config.yaml
norm_place: "pre"
norm_eps: 1e-06
positions: "rope"
rope_fraction: 0.75
qk_norm: false
extras: ["local attention windows", "learned residual scales", "capped logits"]
init: "orth"
init_std_qkv: 0.035
init_std_up: 0.035
warmup_steps: 261
schedule: "wsd"
decay_fraction: 0.737
Each number is 128 + 24 x the weight over its row's rms, rounded and kept within 0 to 255. Layers, rows and columns count from 0. Numbers have three digits each. The size before them is the row's rms in percent of the matrix's.

# layer 8 attention output (transposed), 576x576, rms 0.048, rows 8-63, columns 192-287
083:121123123141198124125133131132131144111137161109116126101117118111150137116079133117158133123128122151153151122115103097167103137080130147095144124158147143106129103132139129120150117110143172141122139143092105097160102125143127116157162117141101135136119124159139110132162169129107120089
087:147163146108107110124114115134155120094141134174119134125087101156139157163137145146140153120142112147130195137140158143100142122125103135080142133154087141146164137128165116114106121101111137090118100151101141097170104103106127128132115113170163152148120119132099122153169162135154122132
082:107122101157171144126160142122125119132143108142126107140120136096133140131156128121120133141113127129078130097069078143132104131121146098169159160122152139108134174114154107139143109126100149091103158139126120142140150114133125122120164145124145193136136156173120094155143143122138153137
085:096162133096115125121124096122110133106105129108125118132111133128147141101137146114140152143116145107117159176088128152115109141164090143110115164139113141163100160162136083156155140114124120102135078117126146092149100154133109118148119158144156179118101137140110095164153147116183132070
087:133133137123094105131135141128136140146127107118087137097123102127084129135141166092137105107155108126146163122170139071148145143150129113157098159129104128145157132115113087130160091057118092099099110175104137145118105150123149147128096119120117106155103106136110137121141146147133144084
091:101124143171135127126097133120144082086097117151155165135089139105147105153122153130126167125095121087131111135117151139157113146105136146164126109131095085141137152129157102124091132126124098094144160161161116142147118152118133111146098127170113102120105143154096134125133147134098114128
084:156148175148101136114120093099124144138114104121122160090127113131085131107148117144158135094122171111063139093092158141119122143146102155115123112145162117114112118146128146089112109120139109130133147106116162125125085160098126101078124126072114122121148148179085131146090088129111122146
087:165107119075109142098130118101145123141129135109145109170101099126162142093148167114123118137126128145157158156135086138168105083096130123118147149144113132103153143176144144132146090113124118131139100124097133137121125158110157128185165095204135127105140139168126127140145117143095116156
076:121156137145148136113130102177121120136119133148127135092139093140104126108125088110127107099152114163133118119139130102139118125131093136139126133129104138118143138160140114103122122120126157108118108123115143083138114116161147072109139150101151129113128130103103143137102118105128135118
086:128094133112119097123062109140137108149129169099096112168098155110135112118108127120081139126114151140125126136120132135145113094112107155128168132144149127173103131123154131164151160141135112136137118107083156148116109158129125151151119098195144128128154162066102119120123094112116086126
090:111139103135145129092091119136096138080092111130130134142129121128144115093123159112115088116140119097140135169150093100135117165150189107166078118117073128151156085068097099121121137174189115111096153140150129128084134145144123158126132139132109090157096152128114118149096149128130140100
078:119156097152124136131125154113122115119143092119113117159096104169116125161137144135163121142139112156150132133152124135125095119154120145160134107180134142099110145087130121117145122121144164159100136134101113128111109145143114144158133141150118106105132114143113117125175124135135147139
086:123089108167124106134089110138099141128090151158104147100151129146134133152116073149152127130134096119136113156156114123075149132107136115126124123127113111132110142116131109138124112163174145127140118129133121144138140104099145159136117119103153136105109100137154100100132098119134112047
086:097153176111121095159124133138062141139126121084154114096114145134110152152103088124166103078141112136141126161156112098149152144133149134143168139144116139113110136135114109128121153152135120131123143127118126108158159154109153131139144103104163137149103090124136183146170158156123116041
081:157165183132108121144156145096127142103131128079123101162125119187099071138087134092193145116100118122119110155113163127103111164139083139079142102163188157117086135128109168167134107117164122104123122123101155154118087161097152108132108145128116106121131095097091157151136124130145107137
091:131076143123122125131099120155138120147080103166089091152126120132096167131080101140130114113119124144164110123160149116065165112133150128151148128131118164075109113103160144129084119128085125130140136126099158130191152138142124132140113113147090086149151143135127106126120136149123155093
085:163122118173089105160167111118132157068140111091148073122123128117124092156122130102141134129124139123130089103130101143132093146139127123151135111145133124162109144116111114122164173121163142166123151098140098132123121151124150138113103101141116156186099147108108143069126075117120085159
084:107070152094130138150125117090125165141160142095137108122155150118160120075147107122089111120145124130121131117157121175135128103153154147118139150104141113167145110136145178118155191114171179114111133117144138139137102050118132098125120118137129138125152142107122116126138097102133113141
088:124092112136122127143077148136150150150148168124128132186109144143140140146127137135120111133161118137133116104086168143106158115133107138092118134127168115126117104142165127124098127099153154152141136114116131130131121141129114111140143184135145124154095081099115115112123107095092104150
083:141132128134093122116131139187135144110128113126128117104123145073090161095098107150148169131100108089095145110116122074085149138149153142099098119127174148096131144119121105130141105137112126122092099129132139140125119124059119124098127122074080110141106101142086147128164106110154130111
084:113160124079141148136119150128085106160130163077128143138087104113123105107139082151145105120150098121180163129140140153138137129128106130135163099121134116139123131133138150148102114134146131107151121130092186116123100134118167111103097119126098112093175136106129099126174118104112118160
090:113099154158159144124111115104113106137132119142155129149171121117132126106091143105103156132155147131156128138132115110166104105133144116134110125065159101138119162162129143120105134189154101111115144090167125168101140129107110134106099141101111159086111122122124104078104165137096129125
091:140171165146143110088139153112120094141166147122176127141146077117105102121155187126154071107139098133121110115090099115182106168103104093151127104131139128104111179126117098124097119143156094148130114180147136130143105159161120140103188147137152102151109093117116135143090151122113146116
083:149106166132136107119131142138096096135097155135158143146143071143131129150149151136104184117149135180159118104137087174129122109120167148147134123150081110086184138154171160064094104113122189161125103150109116078139180121125113156114152138145129087141135136113144150094129179122124141131
085:127149134179156146080083137134122185106113131144112146130102143108125147120159125122142125120111143093116123114165167124132129129085135125125141112146125090161150121117122153120109160117110128131096151109126149137123134117125087134096102129138106092147168123139101094147109104103136116128
081:157079114153126144139129132164121113110171105125150107135115132127145137128144150135110140131104111147171090154190117114078082154107163072116086122093129124101096158148117126141112139123179073110092113092134096121110132184082158128128123121165127147150159115167114100114113156140135135109
088:155125134132117087096143128098123122131120111143167143101129094124126151172117130150098115123103101102126145128171096123141142124141121126103108161174150168093140120153109130133072122125129125152133094145112158107170111123131184099074136116073138129100140142155114187114114080129132125136
092:155146136122139100108140122168164119100126133108129100126146146120105136156155162111114124144111144136073146166155087116145131149149121138109115148129107131143183124137140092178115161134105142163142103129146119103128125131120136147080117151162108153102100152110130130118175112112129107109
091:115120118137147193129124117125112157134139135151120144120124147094168141109172146179133112128165073103117083115143102099141136128149107100119131132089111098100119105138083154191153140131118157160125144210130103100117168072096131124126144124120180158143163118115134130144126110158149112100
083:161134152113155094117150122142130105121130079124129126097130114103163153156130114174119150108179143084142129116152119113136178080108120135116114129137095105139133150151174147093160098204128126140125074142090121103131151114154126117160127145164115103120149144140141121109133145099141130176
081:095071110127150106115109092119135088138082101085118125134147152132090125127120111134112127131164097125120077150111150134106149138077100139129135146122116146141173184154132154134134136170117141141104105173105131138144167147174134140142104126127133162154119166093138122103099083103139137135
083:130136134144148174118129142088075123174092148167128128100107126151130143155092141145101158129092112133086097139147070128146155175082113083112146142106143120128112107113134141135122147130105148161145153142131101125114151166110129144125084124130157162095175090156122123160118164153136091124
089:122118071122108090155101128124113126110129112181097120117151114152112083198151097150133156102103091151160124119145131144104155118160122150154130146108153157129121173092131109070120086112106113108120114136096075098131163125127122130168118134127130130158114138147137132141154099101144106123
091:161093136122112165120107147116126129106112108107138152124148105114107146114139139150107151086123088124098117123107077093128132152089124173140070130170117139144140122147117125125105139120143159116092145172114130121136109151096193123135060153142135146142114150141118147136089176137077153148
084:102122122129150123103126088073133117135101145130122102122127148118101109136086142122146089115121094122119124065128109107142130080128152136171162130122146098156170169099117155076155124125126101163121140158127093151086166150158086111186118100124102092136129132138148072140138108148139137094
088:122117108130146150192121098128108132137116166174121083137136126117138130122111129096107113122118102129130150170135091087113106114115084140126152144113103165127154172181139090143126129177124161122123134115138133144152166110128149158154120146125162108098134155132175175113179160128095118095
091:125154093128135094148137127123140113115123120099146129133123130128138132137156124148112139155146109125088085133103116133140123136120131103110122117137072143153160121107123147077094120135087159138131154124119139120150161137115110118108091120119155133150099147117106093129143129137138165107
089:163115143117097128111154130102094128124069111088131149133143158153156119129140122161111139119106140156124144117136161118099126082126182111180102129169130160107136055161150119115123191136130145142171167136157153134170126096137151098127150132132150138132130118115128128116144090120123129151
090:165153115177143163129187138137129171110134132137158116120114114168106177146161157140113099159123155111110077135110076131101136175162144105133143145128130150126151104133124125146126158119144154085112137122151120074129167160146146110099097161094113149112119129109120119125100154128096155133
078:139097144133143113105156182109106133114125097167132124126130081126140119087125116103148147127134099142122121108177107120109133137095114088129122109122115105181101136138154117128129154151117109122130112148112107167108129115097146154139096150120129129138148091144119119147130152166189132120
083:122148109134143108118119108168120128136116114182136161136140155106135165138128150141132105140178104128114145088136118099125149135159118128147133144164131129142128146130168124121139165162098170115127146116108107157139145145133092111151128094075120111132147161138146134135093119118095143148
085:064126120115103138141115155140127105108168112115109118142095117100100126128156081150162136114095107151135119150124142123130099128148155081124120105116118113104125087123152167129132132151171113178151125122127128122094156140130124135110145088161144120175164176139127149140156149163104114121
082:128130150144160156141170184113127141097180071090199091138126124141144133137145112143127148151114180105154097105144090099091116151156120102137142116129186135157100135114134155100119102140111104099106154120182100210131132141092071097159088150152095143135114119152126103145133166147138156148
087:137091138134110134106141124144121123136111122114144116109137130128114121152175140086138107117151137101138127107135148140150127137144153138131134118114165123149126100112139132101166149080162143068175155112145129134143137116094102097118085170176095088105132137120116088113157152138127139152
086:150128170125111106120119147122097106166143102159148118092114117101083148124118104125090092123080129089170127119125121119140122127145132171146141143158159127125131198176060121127133094134118090167111123088130155137078117141122125130135115101157119128118151164144128105153085146133149140111
081:133159102148106125128103102136110161100130156127117162107153136095114146181140067123132122136138120113102136135105119139161130111104153099133142109129137142109076121142115124111156127100159158156136112132112142126072136144137139109119155115099170134089140138144125118124148127113119125134
084:074120160064185137156132148101126088114143166135149112101147171093131124167106130149130122125132086123095146116143110103151137135158183101136146127133116168144115117107106120128084146129135136097130147133121136129157117157094126113141152109098118127071134148110160141110138151120101129094
091:149119143167131106134141104147141166125137105106109105102113087127132183127105142152129124136153129132186121145159144158143157116153142139103103141141143084093145107134140119094151103146117109119139073171151159108093142110150115116130091115125114129114088124133125123134134184117081131145
092:149140080125109136100122171164103102081162126126163130136134125150056123125167092100133140115088147163143065136137095125095105178125139118127117123118147148161105131128144137122118133145160152121113154066138103128143143109143083110123112094149111145136139127145091152149114108100175125103
094:124149143153146120164180086170114135134168097108140101135088102144067125144116131154139067088090140113130162150107184159128135132119117136113101161166148155165129132122107141129132079122117138122112140124110184102101139123131098090113182126140103142141167119103161115152134164136098159111
087:143096107138153128133127112122151106141115161106115152146122158126199158122121143115054122135153119108184141145136150150090106134101127096131120131141156117105124119105150141136093180123144137136156116109155154123083089120131089117126139131111135111137112122117107118112109132076103109118
081:106111146125084107144089130128110103147139109189129088136139141138070137161161107153134122126120108126134102137123156127072170129145126142124146122111107155118088131088130112124131104113177091126102113134146081145129140125088125120129110114116136129102165137137118103122135108141118093092
080:158163126137134114099092118124177140134107147149135135135120089143100128153071117100124108122162106139121148133176116119162180152130111142123116151130157118121143155105099087169132122101111093160123112132126165149119119142172159073085111125115144104101136123108152156105127153097137130126
089:131125152130103119110121094096113111106132122164120108142113112126134131132097166132126139154119087163165093162174165149144130120104136097147118116169136192123111116115147157090121152110136120157115100144074117105120151153117151168130151158113121145137141138146117109145095145088142121134
092:143160111141160179090156136111128119134136125113113137147135136102160155110119146167158168178120138127139122150140148124127132129108159105138112125153135125160145134121146133123129131112132073145120146177121138149104134179145124112089125147136149122133121126159119151137101131141136174149
089:114075110128124125126079128160113115110167128160123126090151147123096107110143108121149141125118106147173090100075138090176137154169119140124100134114151118140115181118148129113129112140133127096106117109107087123127104083145127154144130133142144174107146100141093060116145092123151107133
# layer 8 attention value, 576x576, rms 0.0514, rows 9-63, columns 192-287
082:151107076130147140145149098091150145113122157117111115195055096143148070118124120151123105134105120127149130124111160108112143125133111130106109093122146162135131136131132122130153176123080122117122117101137157121145128134129134162139144145144112153129114121135132159121201136137120118122
082:093103161168091151143157105122125119126133106105142138116137151072163138160119119094138098131085119121063128163156098179112116113123135133133105114124172104143120167111122134145137111111115127072116123105179096146108118138133091130182155150138123113156154138152159136149095147062118120152
084:118131100134170108121139130155160088101089116090125129131146137154122160132198148124168160126175150109117154138136150144141127127140105144151117129176148127084121150132134082101167228137159113103073097120117137097128101157130062164135125090114161127152112150135173082108095156109125122111
086:131118174132131149132131114111121119112125109172119117126099086123124138100108142140125100130173083155123080144127148156085118124139157160127162135125106135089160124118118129190115143131141133133121126131112085145130145142100128198130122139160169215131145135102153163099075118126144151098
087:150139128148156119157119142125123119142148105145075137146133160090100174139124127101157144097105140126116145123122133136115149109192148142149132135103116115131151121113155085117108129128187117120107122128184100094105131141107127081147130101106136131127122128122122099147159146133137094150
086:112186170125134134151089113127099149118104155114113114122161111102109101170095119084139104105119130126112176065106110116107099155138108148111112093104135105127105116117093151090130165093148123127118141126083161133098160133139101101112149107093124157148132157125111132133132142113115094110
084:145129124151171122080151136162124104114115125104133116151145149164155129153150148112144159113171127147110129156138100095127117099141149116143090125172147166172110139100142112127134118153170123149143153176088159123135115133138139158138091128139179151099115115136158166148133138086131109106
080:126122137104128114110145163169091149083092183153126153127117098072176150141104116094108134133156163130169122113111152126116126173132131131124121126132108103069117094120132148102097128108097137161125149122110150137121143119130129107154140142183108141171153090165120122102153095139136098099
081:154116157101128166123146164137132071113150119106168155178101107126138132095116153145112114131112126122149115096101104136126140122091119102115178116146142135116094119146168127174138150146129114167124129159122095158110123134091144130097149092117166045113121137122111123134120109117103116120
087:150170096165157135093151133129112093110162111121125122138154149133130127095140096104118101128104160133127118134140105114135090171138136146064130106124153068121135137113141132109145110114176112128138137084139103147140147134096132155130101123195154161158119115136144091107134130102141105166
084:122140140188137140131149148119106139117104085129137119185107121136115119125146162131118130132170090119086134147120133122111144107131053146152165068162087152131122128105152117102128099129166095132136128134118111186117148104125102152137103114118112123129091127113144132134111135131098145139
082:150137128092122119136143117095144151155070144130105133102125100127157118148118136111121143147114137153112129110125152106121127136129118143130110127139106174134084119131132133109170138135091141119092091108145142143133114111166114150127106129097149075138158117142180113111118124121116124125
084:133089135149137142161107104123061150156094159163133153103138160120130160138150078076087112129137129140149102128125155107138143127133117136139177137097113137102118109103139121137131154159164138166100123165126099177114121135141149104109128134114112159094111121123169104094123175144129114083
081:133114154116121158107131158109089104116115170108139096170159138182124136133111142143130141145119120100139157172116124122115117174113114191090135113151132156100131112160083130134175167121170142139129105148073153135114158175147159142118130139146117143115134136100122148106084129131135131087
087:097097124119110112156137118086140137113109153128122140139166108161090110170126153158136126109138123134123160147129154102128140140102159122160130123163106102150151143110161138161097129102108113087144121120107125146122108152128133130162096119168133087123139140124190151119174196154153094116
085:134151171108091099150174149130106108089142147115148124175118170086134141116085115114173079128122130144080085109149109138160128175073134150092126135155099145128127126152114146132176132116121124143116160129099141127115115137107136081104136121125118118085145115129096137119115111141144103130
080:126069150171095111122127095127142137157149136107144107115134127105117113129171082147120120109166079163172129102132180163149151112094121115091153130148091113128151081123166098163145111092165135122149169113123116126143115113118159144141149143073140163113117147135109078128112164144131118118
087:121157134110113151122104089124160177161133179128117114166119139145164145119143130114154169099123093113165152135126112173126142114125132127112124155136154120088120129158139152154145140121135127145119106110148111139106135118146143102119118104135150122121160124126091095124125135167142110171
083:141106139064161202136146200125119098144101152119111146149143117134104130133126062137096122134108138116170139116111149200127153100124122141131122120109134113096116113129142131152117141114089130127123138138144118145090117126111184088148155113149133080106171123110149148116142120133132139086
083:133116143144129128171102154140127108130120094167135116144114081186127102114143136129110180136185114129147167106075164125109152133138131153139148137144123132096142109109102124102127129149121126140188123125121134106130107174076116155120103139111121154125123099112146094135140112088103147125
089:099156144104158111137147131133136152126124142128134130133120138105137207123130133134138119134121150112115153090144108145135123154125120131133114100115148145107104139100158138083131091129139121124142101059133134105162119148112144142136126122141149104120113120129117104144134116135138141175
088:129137129161125122111163116155121155128107175148123150139157143067156125066123145105130135121099137094101110144106115162123122184115097131157083146129186144117131150129129142138135130113139122157103145161122134112118116131152140097051131149141127139161114105110101126108066136074134110125
080:116110150121111119084114091149089138151162137163140129126092101139144158133127120150075094107141113144142119127168161123130107150092106144148130106082154123129129092101178125121066096129118161150108140144159121098192092118121113106108100152143079107116176124139117156137177126142115156120
086:129111130126154145115086089143161091116110097117079126111119082059087121092121132123135112105162137105147186116153125118127085127163154124118148101145099101151114121079136136154108116125126127124185068110116108087107126113111090153152109150142094091144155145127141069147137129126155073125
079:123164117103135054073129125126150083085162129123154132119096126167162111133088128141102117146126093108117097147134120117155112144119120112106112126114146186107103155124126140094109128148096087117129143106129153123133116124117154198086116135146111089111130128127150165158134108105110167079
086:149130105119116126113104156116103064133119127113104128122128154097147119131108137125128175104142149097118149093113140080146129090186091148125103106145144139180130113132116149077120139129100102154179135097099154129120120144111149093177121137131147122127174110165102123108106120124115148127
091:106098125109125185107088091161113103105079157137124120124072137140112110108155109133156135109147124103124153117157145145170167122145122116115157123148117107185175134100087128114121143101111133154153144086111126128124126121156112100135143125109126159119126161146148082141136136126146108147
090:150154147144133153145130159134121113194149140143107110083126131135135148104128135094134151146123125158112158136109149128125137099099176126134146154081131134105155151101162131114125127126117146156164137153126144094159139090109132060142108154136120159142157080101145108115145099143117149104
081:147125149091147091128149172153146155136112093134130139089128060102160172130165153151130201131074123111121143119104122098145153099119165104094133092114145155150128119134138127068131132153084149150113126159123132149146111090168155086171120078141114088116142154118114136147128147114125119123
079:164128149133147126166122148120130075121146138114118173136159144122115144081122122124083153107097122096110118078090080108098103125104142150112096121128130147099136126097115130138178140110135144092132114160102137146121120146118096101137104096154049126142163178113174128130138109140124163169
081:110133109138138120144156151102093099137096120116112153138112162129152148143173096119119118161085157114119112110138137099123080130117140134150167139110113136137134140120146155132119074124134131134145122124128149142118125141128125145139112125124099137132117133121152138117208111140100125147
085:117140053124159135118107115104114164143120092165127142126138126155124135123125132093136148155105085067130118095128092138105092120128151133094092124099122128105098127115116155105167120129118158087166135147159109134141157141156108113133108148139123162107127125094181135128153143132083110138
089:136136136114123147144162181177125089148128174140129125130114146128122137109092170141137136132073151151099167143138140093127177149103132153124124133103123135152129141122156157153101128125161145125170103090114131116137156161082169099111130113131143196130165084128146135154099136152129170082
080:096121152160138138094148125128135173115130153165146138149090115098119129119147147129171117108117149133110205097150109109135085112107129129123141151145131155126140125105101132115145064120151122140144105158139096125133152153133093118114142116117113146143064125114141096163165124093105118085
087:149098100140134128203165127168131132142105101129093135109177131135150172136105084128117108128148136153124131138091103155103088127104112087111128112135133096123141125089162117165182120151125118157141115118151091155119160138119144118098135154132073092139140139175098141174161154122136152142
088:129114127120156109108106136123102115135120141133103126140135078092107128121128104144154151156133149125117143060161095075154140096138128123183099128111137134160109155139121111090080116100071119137171106130137148089128105121142128124139105112124109141134121094117149108134143107141123155123
088:141126145168164120091137109101095107118135099118102133089156166137127114116116122117149134095112158142126135159161167121134132087131151113139106142122153136147141102138141115154119155138152090131127136110168174118143110105107116127132086099135139087101169120112171139108108139155124147158
088:126141121138168150138132108109125105157135156117101101126130171130141102175121136098116109115168114149097143177122087128126101165108135122110117152105095153143122147136090134123121152124096139154150147098127166093127122138125121066146114154122109103145153149098100143151171097148106150149
079:087142106074148098122146141118134105117117150128147116112128115129165129110103142150109156131082163129132163179126106133113138124171118160162110136159140089129137172098146132120140153140119133120090102137145151143140142102126137102114155108124119166132114060124137168141118197146168204114
083:131125065128121097099160127106117075155136169125137119155084124113158158179133105148146147121119117148087105103146123115153145089167137074172126127114125117129098142122129150145127167124152149116115154124139096115106140159120133142155118161127134102129077115117129076146132139130128094115
085:144134138139129119089125073148129128097147114090156125189092133169106109159119142146119109088102127120169115179084124110146161121120126130181177135141137120103119113155139140157106141113140098108141163127111166129128129122132178145106101126161129146136118169137117128138147133108132151128
081:115127139145137111128146114133150096138138114144166090133135149177178149174124129161159170113088114112133142089161113124138111082139144130092133128131115105137122152112148127105106120129138121085093147123121124173092135113094114068161135131102115136146111092100112181144124084157112166124
085:136097173136065090162157062134137104141115118101138125120140111127107136165112121112124114108142135129161143125158130139118123113104135133105126122150127149167107138144114135151132146103170120127136133137141127123109113142129100145103101154072149111132135155173110063105130124144136135105
085:121145170078146109153140090081103121153087079137128123123106137136125095165122158156116135163125135175105099119115108123132136138150130115139137154156151165137147139125117134138126094171134090097148142129177111138115108168131135115106133114125108113155130157139111118110095112115120187112
079:131120137144096136142142131158091151126119124145133153087157125096143157156087148133119107160189124115147087196143116138135091071128127117127133130119081097184094123134135126177140158158131146152142173117133119181058155135176139126126121143116148080127115132158125078126135125146123124151
080:121121163140115135109127134120089152135120144113119131121086135145131137148102091099074133104131133135144127113105109120128086131090144101131100155130126171110083130163119129109133162113192085109123156129146175135138141144155159086107159164147076091104135112149122110143153155122100128110
088:110091105167088126102138160107133139104155144167062120143149105137112085118107118154134125150114103117126129130147102150110155128119098095089138112074121114165125136147113139152105170121128132136122156151173074094137129126133108117141150138156147119125108079096093107107127127109115114138
088:145121098143106145111087129090082170095162095149179123147127153141157147136126129091102101147073120121154098134112095128139072156152108139137152116164140129099110113147143114157069163105111127119133134119130156169115148098091132121105146113117093125140132159137091154104152091097128143140
092:125069144119134142125105125135137179165106133158126141114124170071092101149148145114122178111150150169151127158131127135164124161133127138152078112103140171145136148145042110095119102113109093134114162181114098196118144122183140085126137142114102090160127133123099131098113125151135156133
086:140110133055128099131118104109172109077154125117141122128135157131161136084127139155088115141188099113148149120122114165099110134127121110113102113115146107137140142138094151134118108119059106113167102102110091093113085095117136099124130130135161064122106131109112137143125104107115113167
081:128132112130126135067178187079135129152154147129084126137112097129102092134125105095151093142104132176128133181137122116134118105125131157098136117134111162112120172112160134151083145145151091126159076141116184133116151118157082138131112108132056123119152153147153097116125133126098125114
081:116122163116174099140138127100138098113136163156196139107122148104118140136084120139117134160144112140132137121116143142120123179162107133109117119182104116122130129109126094103141130150123169131165107142112111134092135141121178178087139134145109120117133125182147116138169139166129104150
084:119109091114177077113106137136161133102132131104094133096116085179134155128097125138113115124162189133192163174124090120141127145121120129148100155110129200108178140121131187148121120126125114151093117148102134121184076133154138161098101128092078122160128093151131120153066092104129066117
091:119091119128103150105117137075099100112077087101112116147146137128172114112104141133137106145072116120113133120112147135111190109108109098176149126124144129141101133126090153103101134143087136155103176130144117147152132147141076155121133155116171093131124122168163144110102094108180153144
087:115116108091148128149091159130131136128085140141122136085119123143114173115133123119158113145089106139145112108162141142136152124109137159142092130160150180126126133140131111120128096120159127155125125122098143143124099131153110154155119105128157100129139145130113095100115100146111149146
# layer 8 attention query, 576x576, rms 0.0513, rows 64-80, columns 192-287
048:121178106112143151071121128143163119100090137139108139146150153128139114095130137138138100088116129095130113108110165130094130150132124096104139115102145093134139177171130115133065139109131177165148071175152092111128151118137147125111080148120123127119121134129152091130130128097116096102
052:174111092104121128115147107114126122138154132076106130124149102104108091118167123088126110133179146085162092162126077140111122112137131140112138143187177129102107118133142135137140107107133165132104135140131172135139132149106093126182168108123107180120154098098097123135151091093113146131
056:120096177161127182152097129147106132126134116132122113130157099122129117128123120135135086106176107131129134116113077109116130126128147106135154097071124125108109078100142127145119154122137114109110151066084140149137106106149166123120158102149118124124123149117123145088157146143105129151
057:116098137115130100163136119048120105141126109140190134133126121164164150177106134139098148161088149141123138105103143119152126132090146130146124130170126146158150159126123119110144108164138132102111153159147130147137116125147117145129126140152168127123115137124139149118093125171142142145
059:127158145145158161123142128161126115128124112104127106127130121112122146120100135113135143161110089133108141128133127132105129105119130094154162130100162114072149054084127124123094131141170111129100149075093132119140149133154106126116107093157145113110148111108147128106136129163120130114
061:088142123098150144152124144121126076100129119165150128166124160122122136121126134116126173166126155108123114141142145169145140138148128154137118122120141155121129155128137158173118129143101111097127131102176120108146103109124132158099143073155135128133132140117128146139118141133104114137
063:158146100121125091111136115151151118138099096121123136135124123118107093165123094135099098118125093172141138165104115095144117137136130174125108102142072144166086156136094117120091126100114111158152103152144093142103098096121146094162119155147115150150117117162135105083134137109126140122
065:105100104109125135154132163140100084135125177167164121115126154140150110107182144117082137162142146163077130120144163119170130120169140140130144115142113110163106159132096145131148131125129104140122118153143153177163089126144155119172165150110116129147165120122116160157108118128133116110
060:103131146118103109091103127138137156136129156135133144123078089117157142177120165159173150092138121163114117120125159112134124120138133107123127133139114160132154122157135137127159111142108166093139126176130154102153120157139120190155137136130140129127122086157070153152137123100131153110
073:112160140087193178160121130166112133139135184101139161114117096081125146152107130100113179122167125121145167152095160154121147130159142152171165120122196148131144116114127144146089138133134073125135129100097169153186126130188119107134122125124141084147137113134157139137094139120115100134
061:171058100143147153124167157115112106095112116120155139118172112126098105129128094143085112126119133084163096113158104108112170118125173151120127130088135123126133129126187093125110118108125099162105108095080147127114139090093168063160111170105151095115134136097137125086085124140136144184
059:045178100160147094152145120158143201151080142104134138122112147138119144137082147103099148122118107122093139129094128143139093146100108149126128130125137125127136121099142153137120147118158133125174128128140143117133122147150092149143122110102129103130132136159142142158095140104111111114
068:147096176168098114123123129130133112114135093108129113149115129143112154134131104103151137141125125141137107113125102139136115161117153081098096133135108157102091109143120108135124109143116171147121109150136138116096121108130164093141138178160151131087137089117144124102165157101161140132
074:097124107110142131103139133118145146111137123162162138074117133125140080112153093120113108158127106128138116104164157151165125129107096137091126136101095101128136148124117173109114163123120118118143155098120121120131124167105125109125113098123136148186128170097108133122139078159135123115
096:139131111090127099133132141113081115137122155180173132116124095137112095094106147141142140118165071109073161155148124134126130114110082107179122131136148142118113097162077102138112123111146097129159113146130131148107118110116152109165144110127173135130123113115130110176145123147122137087
101:150122129149119150128134115146138110134109144105083111187125173150155161084123113142133128129137119135167124128159105129116107132115143142147140139148089116149131150108138140118149133121115127143062127109153121138094131145142152121114122127132119103142157123113118144055137163106132151146
123:121112132150113138131155147163098153130131127165068094159150084149153183160127150109121149098126122124131162126070138146129095112092160116139127111120131113144150132125139155112158132143153109122136146155134162099108132111126114153155135134124136131120130107109122145145131128136152103145
# layer 8 attention key, 576x576, rms 0.0488, rows 64-80, columns 192-287
052:118108146112115165152138138159101129091131105151082115086111136156121145134148128125190154161154133134121070144110142106173142114149127142131126140127128102130147081137106134128093072111123178134075160104088150132105146150133129109105167114116132149123113138102147111141136127125151084187
056:120133178125098081147116105101149163109106110158158099156117129153159146151109155146129117154097107128072127091151164128125143125148118141165092149109137143165115128094124130117095151140119127095149111114140107071149137098138104132095119184109117101159125129156133088137112131120112135120
063:120138113112122118160117122125119118118143151138129124100139137154113129109123147093121118154119094146114084129158147119109095101113099118145081140107155158155171141111131125122106082109138132131115127134149130121150147096169098149128124083131122109138117144118113184159101160138142108100
062:173136104111142133131134136196124103170114141104125137121134111105054107054162122114119130123146132112133107183124110140130145140184133120140154095098104112094109138128112119126140125108151128177122119133144125120152099179106183122152141087120093125103120107134145153121153155099117082119
066:076134106118151092125083129123129130096159122167145097143170138167157154140099150124126107141141123138138082120139138150102140082143078132144135137108124156180148194097110168123128145091105132129155147105157139092117103096164109149106093158127113140132128114148114146119104138124136121156
063:133115105146133113128089128126109169146106141086113147110110128213129140119098089145162118123156140138113083089138170106132130103157092128182114150104142148144147160136099100120127103137138058116176127151102169090149138112103116145107126153092123094132138146177129123160124099093127131113
066:149126138113110135155169129074125136174099123133116156126104157136115141118135132116129134095148148144116182105125130091138161152086145114144150111089128105094129101161158106098122124139143134122112094134137138157107131168111138133102148138102173132138135127094139119148145086151123146138
086:129114114140136126117095139116110151158141092143112129143156125160130168109079131165131131155104112117138102089147161135095140080145066183133105134051137151168162164145111158097131134149121113141162183137099128093134110076121122156113123102138147095135101158154148128126117127079130139124
072:147112159127111137134111118099171131145133134164123136077180155131106154086102134121125102141161122074105157178168177090085142139146081156141141120104124155125121136151108135076107139127112154107138161155117106119134102112116134127125136115158150129134119126142119100152147092119098083178
076:098148156163107085129132137111129112065116106147095119086148160095128069121162127106121113150124093141098132114148088152096116108141175117149128094161142150120106106074149150125119101095134153147097076120171158128117111137122170138133163124205091157113150101115093141119157146161142179089
071:112168121082131122113138142151154126115133133107146100127117129135107175149137154137135113137099144159122108145110103159110089105143119120122161147149107118139133109133149113151124179111134150159160097101130152157106150168140125143124108122119105085120104108137139166131167158085118121100
079:167107142142126141147151100130156086100128148145117124112123143117152099099167139124117122097134133122123142173121124127119214167116189123138122113167145139075087090125143146112106155140146096110080119120140147142139118136120131123151164074163128185170145106134125163130196081193161144129
073:118141114102144132107077122137132177143124129113181128137123104139118114151135148143130161159151114124108137098123111104155097091132108116120115141094120162167123113105127135139161131148102133144120151102106145138134142146133139098121083164099137163104098089115111124127100122098124126134
082:118102105101143130133124142133104134156127137137119105094118137149150108144106159135102121144156166095171109131174142133116111148158110128143106153170145137140106140134124125157115149107103160132122145117097141112130190141169123103107081160072131126100107155127135098115110092125091107141
096:085138106101140145092115079120133097116144107152123105146166138115123124150151083103196114123140127116124126120155094119117145122114120144111139109127138139110181148144138138135105104142137081148139140137131110120131112154127134136140109146152115128119121074123143123154145111135135091095
114:110113146156109140106122115107124164168131134105104141141112121097157112143116127135185107135119130105069143171136091046178124162132122129143105125143147129131135105114150137134154147157167149135154106122130151143102077150071133120127086141123090121137142084081149161141132134104143137086
114:110116116108116122108133143160082124125104130095118151131132140104109152108099151116107159130163135098112140130156125096167100129142097123160122093122176115130151122088141159110146116155124196140101128147122118123142122161137129102143143135115128118121127122101177126124143090091117095136